From a checkpoint of a small transformer trained on Wikipedia: rotary positions, a variant of SOAP for these matrices.
Each number is 128 + 24 x the weight over its row's rms, rounded and kept within 0 to 255. Layers, rows and columns count from 0. Numbers have three digits each. The size before them is the row's rms in percent of the matrix's.

# layer 8 attention output (transposed), 256x256, rms 0.242, rows 19-38,83-102,147-166,210-229, columns 0-63
098:119116115137125129101181108138094094133138100102094126122146119133152099146105162100135132136147101095149103144149122145143165090135097154137134110172129137102152130105140131136119163120150144
099:154136124099119181153122074114115115151164142123125138147115102133117137180143147125119182125126112114127131131119086132102104095143123108072161119149152086159122123146137112074129143091133114
100:161119110141117107171134116100168092115144095090129108137166147139099126124096129138145100103092159133079117131147086080137117134136123140190139108152146112138150093157094096138112115136127094
089:159110129161107072171139131134131114100166049129118121129115174155135139116127102140129148120131111111113141124149122129157126099163080138148125113150108127154169146128157151155121127108106099
097:129121142077102105120120108120119195127126144148116093167121164094120102131100131133106094110142155158113155136116128085156125106060090138105139141165186111137127100071134129113139125099091118
094:122125087153127120076146119142135134130138127146126129151117101107143134114147143103140154131096161092138092142175107154157167097122188145154133099131142175113123140117145114216149114106130140
095:114178151136143103161141096101115143112105167131103169093139109142066142141136141069165122150105116111164131136144107126133096172119133171115122105125128100113086146123110114131124103133148105
098:141115128128174133147188132118154093111134129088127138103139087134141107085158157162106153089135119122148134090130177124154159171117093151128107117125079126155105135144146139159091118083115129
092:111115131128144102133114140113183142106144142121144107125155092107143175095075145100129166125170138127124129134098158174148138153136110155132161133117120132116152134096098122146142188125143114
099:135110124190116127098160135114141138111130134121150140125100153080148101158138169094159185101135099118125134103123131129157119077133067111132135109154120090088123148171118144132137116102136135
099:146117130145113103096108134096110129127109116113115136124159114170155152109099136134138122125114162160154132098114110137093117112161145150130077131147170120151139139139127137166113143133106142
090:137108065127138117114134135100151144092140124084082089109162115175131124132112145094111146127107149097125099137144101121145116128128149145138144184092156159150142115142109134126126141149160123
093:099115129111076105145129128126087146107152147139124106102159131090142076135146141139113159094108123207142110116141162129147118120152139157120118086109112149142116130139125125166156100166086104
092:127137149107185122102140125133105191152122096111155122149100172120131092134112113139113147108150137127132164137135104160133117157150135118133167170121145132147089085118146142146162132122072127
096:105076115147113099090115116155133093115114061173094131126136203135147088189121138103129107150117098095144130128117136159162105108110169079137112109102126111114123134116178127148116118121176172
091:147105145130138106090108123112141095115161126116119125117113170150091155109143130154141143161128078133118099138126110120141102161092099160132120097145107123142123125107106148121160149132150110
089:156102175119103081131140138100121089113177159172111169120112117140125124164146088117108122159150147190101118144125118160122123108120123108135088161134066137165141072133130114127188134106109122
095:115110096130130143104134161100144106160118131114135110127131104114142076097080100114133080207129155098143145091116102107131105144156106099147186131151090119138160128109142136134140091092135156
094:137110183095116130181134135100124174090152128167127128130107161122128148062100143133144123114119147116107141141145098161113148122149094099133089137125153110102129111168144108099124112152130117
100:109157114120145117113114105115139157159104147132110189147165122123189123112136130128124113103123124131161171136130138147138118126107136120103103110150115094131118121155124102101144127118115114
071:087104114123130137125099152104101151115144151090158144137114137108096120108165088167139117113145120111139124132087127106122113129110120151138066166142150135121097138125146130110087102122134131
062:090099127126162150125140139131126121131156157119157101097142117161138105153135139114135113176133116149116125107144138130127118112131192141132130089131106122108097130109127180142132137136117102
063:119105136121146155124129112154047189135102147156143121141121127169102104134122154109124109134175159101118155120101127132135112127116150112082133124080084095117131126130141089087114121094115132
069:158123141119114136156119124082171126108127148127152146090130106093153071112161112126144123123130118135133123116159153144136112092148094140104123142125156114164119107114163135100148120118133138
066:098119141066184135139120128184089112130079142107174102104149138127135125154138126121176105089115139089149121097128116089161129158109099126124151107146115132104077147155135112153079168140099143
062:129132099076116146164138138119110126164126078104133125149137140143071111154141155153112162143153144115089121134151133116077145138070088134115073118159127124146137151151117159075128087140076135
070:146121188159148134140112160106119116145127141164153129141141121143100152126108124143138089129108112086102130149129110129113115118119133158118129138115149120163168151113111111196128116102118150
073:161132116127105156104119131144117150158141123149118062099154178147131161100131106134107106153116092113091073148147147122106144119172108174109178120126112115163146105135140100172125160149134149
068:137100136156135164114126161140141166151157045140139119159104137126151136139125125143104108165168124122113112123119110111113149159150161154133114128137128136148109167122108124088131069119126131
067:139138157144148145073110096153141146095091114127083129120135138133180126108107124100160138142077129132084122098128154122161157113132096145105112125110142122129149175117118096157130140127146135
065:150180106133132120142142101153138121151115113145123118123104125190105110139108147110078099126148124136105085094114107125154165115118132118116069138136090131112115115104144140141128164124137151
070:129163142147129163142123133146157106133140148141117130185162105126150103122113166142119119156144103103087116137096127130136166129125117137177126123149119125163123088122087135164142066157117127
072:146105095155166106091113140116111146128112096115155114154112132139104129135108066142090107117156125114158111187118144105113122121156155117146140176132106133116099177140094122108094097164126129
062:110098155166124142109123182113130089106150141139159114161097107166101129162098085147114156120145130120094071126103109162173106116109095125134095112114099137122111189135127146104109160103099158
065:114126155067116158152145123133077122117121120144138146195100150144095097189102127134202146113130097153143142104148148137116131140157126160133135134157146164117138144156089116125120143107097122
063:081154154111136137123160087112138145110134139137083136117137029135143115119136122127160111100124162151112137083117098147074127112127101110124120085103144070069144103143124108145127146117146109
065:135145143130147125152125112074122103138132085149089134117112132144119127120101136163117109149099110153127119081082127164108128157125157140193157156124171118138112116097128145129148108126170127
063:137111156129157088111129101112079100116130130126135140136108107146109134105158088060128129161095135110157161156128127115106122128092144107143128097129093119071126161120146122125104134115100138
061:114136098119144129136120145121122128141145085139119128140135132122142142116113137097124113132105131139132083146134120124126133095117107106121107146078123141117167122144152156167121145151104176
063:133112107123154126112119163075118088088168145125153135158087139152128154121148133116099113145114144173116108133127080148121118136151120118181089114145113159158125123158110078155133109155168172
073:147152135125121123119141117147153122112140115115093140140178137140151143152099117082127170150115122111126130140142071122134116110161133120141077133156098136116139153174156171123150135125135166
072:129147135141087161133150121128119154118140107084173164153084081169129145124119145102158082123124131118131128148131098161148156148127130098114117126131160143147109113107108110067125071130131107
078:117114139143101144131145081121113089093169150109137120140106164096142152124087128113105122141104129111128118123117110130110088169155139093139148107156138106126164144203130114130160123170111132
076:161117126159094126110104107150113113117144063196151093146132156168086144090141141132122141166146152113127128127104120105121117102144089154149160134150094165124120121156133128140116109097113120
069:104125108131157120139126093137114155130173137167115159177152133133095140137097121106116116162118128119108118110139136134156141076127113118154133132155137120111155109110103106158175102057157140
067:133175151125119131102144143146120144162145100160128144105099134102116107158150130103150085154083131123157128144146135105171122120151096126135134137123186160132157125144141124101105137131147128
074:100135132162098136137172141165130148115149126095123142107118129156146110127108126126093158131106148120171174152109127156147136125153146140119129099148135153101093119118128168141128099114145090
070:125107091106146144139142148116146138132140119129111155177120105129116121129119125155136121097142143137130138103124134120147129100111154068129091137115092148150126133125164122141148161113105084
081:151158120133122110109141110068169148087155132130129103149148128129114070115096126138128085124144122132135154131126123131126116135133121141132135114100162108143127068098093152157151169116133125
067:113126123117131112154114130083066147113147147110142181168134112126125125141126134120105145104144160152136167134142155132115118160127112126121127098142148163100104108169126148085121142135132120
074:137119153130128127088128128112094112150157115116127108120119124099108125115137112089129137128153131161109175147126152084094134152129115121137161153114169131095144114120153127153155145133139107
076:109161128084110101101122137091080120101108153123114143119132146111126115138151099132134154125161149096155130112130136120117105125137128106100161106111110143126151150145132117120153140158141133
073:118101128154114161084139141154102127138130123126117139094141110117135105136112150134159135136151125136078138090118145139160123157124110140078094136148113121137175103144138126156119098145125167
071:103124087118128135118112134143151124126138120111109128102123124104150108089116132127103124089130137098058181104152102128084143118146118131108167145130122134143115138129124154113114119139133116
068:150145134164112147111128134132140111118102146147098132124200176123128132138109120119079139117103096124124133137112123163139158127130108122166099124142138086094127120128144143099135111131206138
073:167081129128100074134108152180104129132131061112149120124127156141129095087089095118145102121101139088133093161139114130112117122133117138101085133060136141146125108130121122115119185148118128
073:122101148082130129120145119135172099088131128120148114129132120123073152156145143120117093097143133138149158151151122078191113110121092099087087152125102183118116090146113143121135149129143168
076:132149162118198139107118104108149164094147159126117132143157152102113087153108133128132117118189133113180077107133173134166141168143109132093094133148148143146141115115114107104146097124137099
077:112130145148137152108105101108101157101094078137116141139115125165141108151144134140128151123157118133098140130140121123120121146132089082144141101140106124115114138136146120150134097107142114
077:086148108113121171112092116131152110168105146134098130098126116131142161157100145107152153108133110126119130101131097102119108128161089163087108108144109151142178138131128134122149131107095086
152:087091155107152123166165139108115166137109150135100160131123153127125151129155127152123108124084135124109106104176124114114148118148131144124119116102127157118115115129121132110067152103170141
148:145140146126135109150090144114142155147110143155161106113107123128107147106128129160128125113111153165105152110136149139113113163116160096131175112073147096159126118111092104131148103141114104
152:110123126148143070107105164140114128124081123151098121107145184089130118086123097135126112116122131126114115135100171113138128151129105151166105158110108149121148140128139138210132138164123157
146:104153128118132125088099165142129140151095134160116143128110097114155130143187107126130158138163094133171114134133163174136161106120117129096113161118131163126099130062147162122122145114135140
142:085133115094158169096145136133123148161098205108115142130129097108138138149107149094134120094111146138128102144102130128122141174094200081117121125097142126102115124122102092115143141153133155
149:140138119190113139128124141107160074136130110100129142093137093159144147109155138147135165136133093133138121155135129173073123163192168119129110124085073148136139159180127140117114131181147129
148:136109145129131119176126126119127119101114157110128124111154149139137150127082101151109108116149099149111138108060139124104098162150104105114137142110095085140110129115137129085126145141132128
150:130091095103131143098111136142140104144139086133141094149110129093191128112140117176123144094157119173091085113122156118128138097131115095149132150136122136134160089144130122097130162147111173
142:102110153138090099120074130144111154120125146159156135155119151113130136177093126099141119144123136144125151171125094122113097123128152129137130142129191140084133120126102116087138092163144119
146:135126136100113132162138122142059105140099153116111175111111156141123109162195115149130134119072125135132119108161118116117123111112112095140106125154110142118111137165174126125111081129128156
145:121132103086121136143109122153140095164144127143124096129158103164101149096131091169080068166126123131140091152137107115091129164121195145129123148119117141174137119074128115135120130144123126
148:122118121102140155163136114170139118129140153164129132149111149075124129152146120153147119133128098091123135148128156141158122133111134127128183120124066138126114135131126117085132090125115107
147:125124154128126130135126106151135145165115115147160150120099126101120160125130121163136111125117116160120139118127135148122143130133097116119079109147129115090114146115167126135115145081102147
146:145165150124162138156126122120168109147128138124128143173104120156124181126138137105155109144113134081126140134126098134102136118116106101149150139127155103111126097115139136086124184084154126
146:150130124125107122152115114127125102093116151162105146127160104155143167131162149120163094144115111137173094128109173078133140113108153131129103100155131136097162115116124099120104115128179134
152:140147123115147131165139137118135182146168168077166110096099046131133172052149128146127150122156179141117118135134118087104145141128099155105148138140120139159123128121107128126143134143068102
145:126178104139127173144135145113133133138118146126148135139125116085166129164121150124093146121137152134133169108121175144146138119150172114150161169156125125121137146134141133134118071101100154
147:114146090136139153109111136170122171142092124086151108129139135114167121087111133119158146120109134067127135115137147113116132152130145154123152062135172077101128183109123125135082128138123113
146:141138129130082126166126123161117131129130103151118138125119143138138211147165157157140170068109105165088116152119149145121142077121160161111107132092151121135088130150117138136123161156139128
154:148138098139137105089136139173152072174124184102140114117153100104125109150148118149122127146139101128157131126095164106140124136112178182125161132142116133158122133087111125134138150115130134
# layer 8 attention value, 64x256, rms 0.287, rows 19-38, columns 0-63
104:119142138189094158114125159114100142173109121105101147165128116105153134143175150083118146114135130122152136141107116140152174137107116190112119131129068132072139120145158138160074137152163115
103:141095128113131166140163103152143152121152126109092115112131136129124069125125172123138168138136139156173163124139128086122106117097136124189137119129128133114096109138095137100163123080158159
101:120170170107129120146137158124167140108164122143110115159115141091095116136069128139115125121102137141109140110115094114120098166097157130116110130115146128166128113112143167108127089149146131
099:109130143125137125139148116130136149113157162156139159136154134133090115081158106127151103151138136159115106095137132170089099141132107164082137072124133131131156161161137118167096079137166111
100:135136123120111128137155144171138147174122163125115096141120144152163130119129138101066111108137142159149148114130098124160110128120140114169146139120159130137137139134142148121096124073108130
098:122165112168109117171104095117083148146138130159123138139112142134131128106151138119187142115131142107150161171173119164115152144081158192135115176097147113126148129107080106111150116169081150
104:130152112065144162121149108130087097135146149157158143120155130142127127139167149145127122116128139131126135130131107121141104182114158183166118099116124164128090143151195173164144142094119135
100:128134102131139124132156135129098151117148115133144115122163155134066163172158127140107147141135153130130094077135160179108106121124119151096171126144155103098112124073107125144141140127155146
095:112168137154172132136114166161127106143174085141110112078164077114119111117114157133143138126146111148117178133122138138139141146145163119127151152117129115141132155085153073135161140063130108
100:106154137168119112131138137072106132158121111104126098101089163100148120101151160126155136126154163100119139123115103147179102115117143113077125109149114126118131119142135132109148139131155177
103:124112154159115128122073138128140145094135101121168128077127100169147149140119134132074151115131130123119115125113110175145092168088129128133127120116128152159116132129142096146114153099126165
099:123111158134126144103139144124117100096136116143154142120137118143075131139154085160117115105139135193070131117174128132162180151138109193077105149161084125183132120118141129081126144147154155
101:114128103137102144109078129135139143114126085093084100095174139103127100120164143139157123138111144114117091124126183149127130106147149154121101167127134095106122141129120163127087135117135104
098:105122123141143133107102129119114119155198090124106140115123135120146116167097158134111142132139107138138139095166155178127145125114135147120107130103148112141108110166141157142179112149147116
105:106130141134085132141138085102119076122152159139111124183129121124129093150115120092142132123126145181117126116153107111179096106104134092149131123105092110149144143136136097144100133149180138
100:142110133122072147141160130151127124145134138128066142125128094208181152119144107112133097123128138122056109120153109121125148175147128145125162098064131129102115141118111116083124169117151090
096:144120130173140137137152085129132167122150167106113150149093137173123094151121171151117115137129151083115140110160101138106099118128142152132129192087136166106114109118098153124138067176133138
101:130126162139092133085121101080158130158139111142076138167150094099130131145159121119130133100168087184186149079163116123123138148146127163102146100136104162127167105133135132107121102122094138
106:158107123128083142040110126077124145127159108121127195102130140158097155126123136117142156108123124105130140125141131095110074104159130130179124126071120162155141074115114117140123135129144144
102:100131121137141116116129119094121170092128144144158114167131146132132091113100128102089115163100128122075130136113104187142086133082148127101141118104104103121119079179143121101125178117139130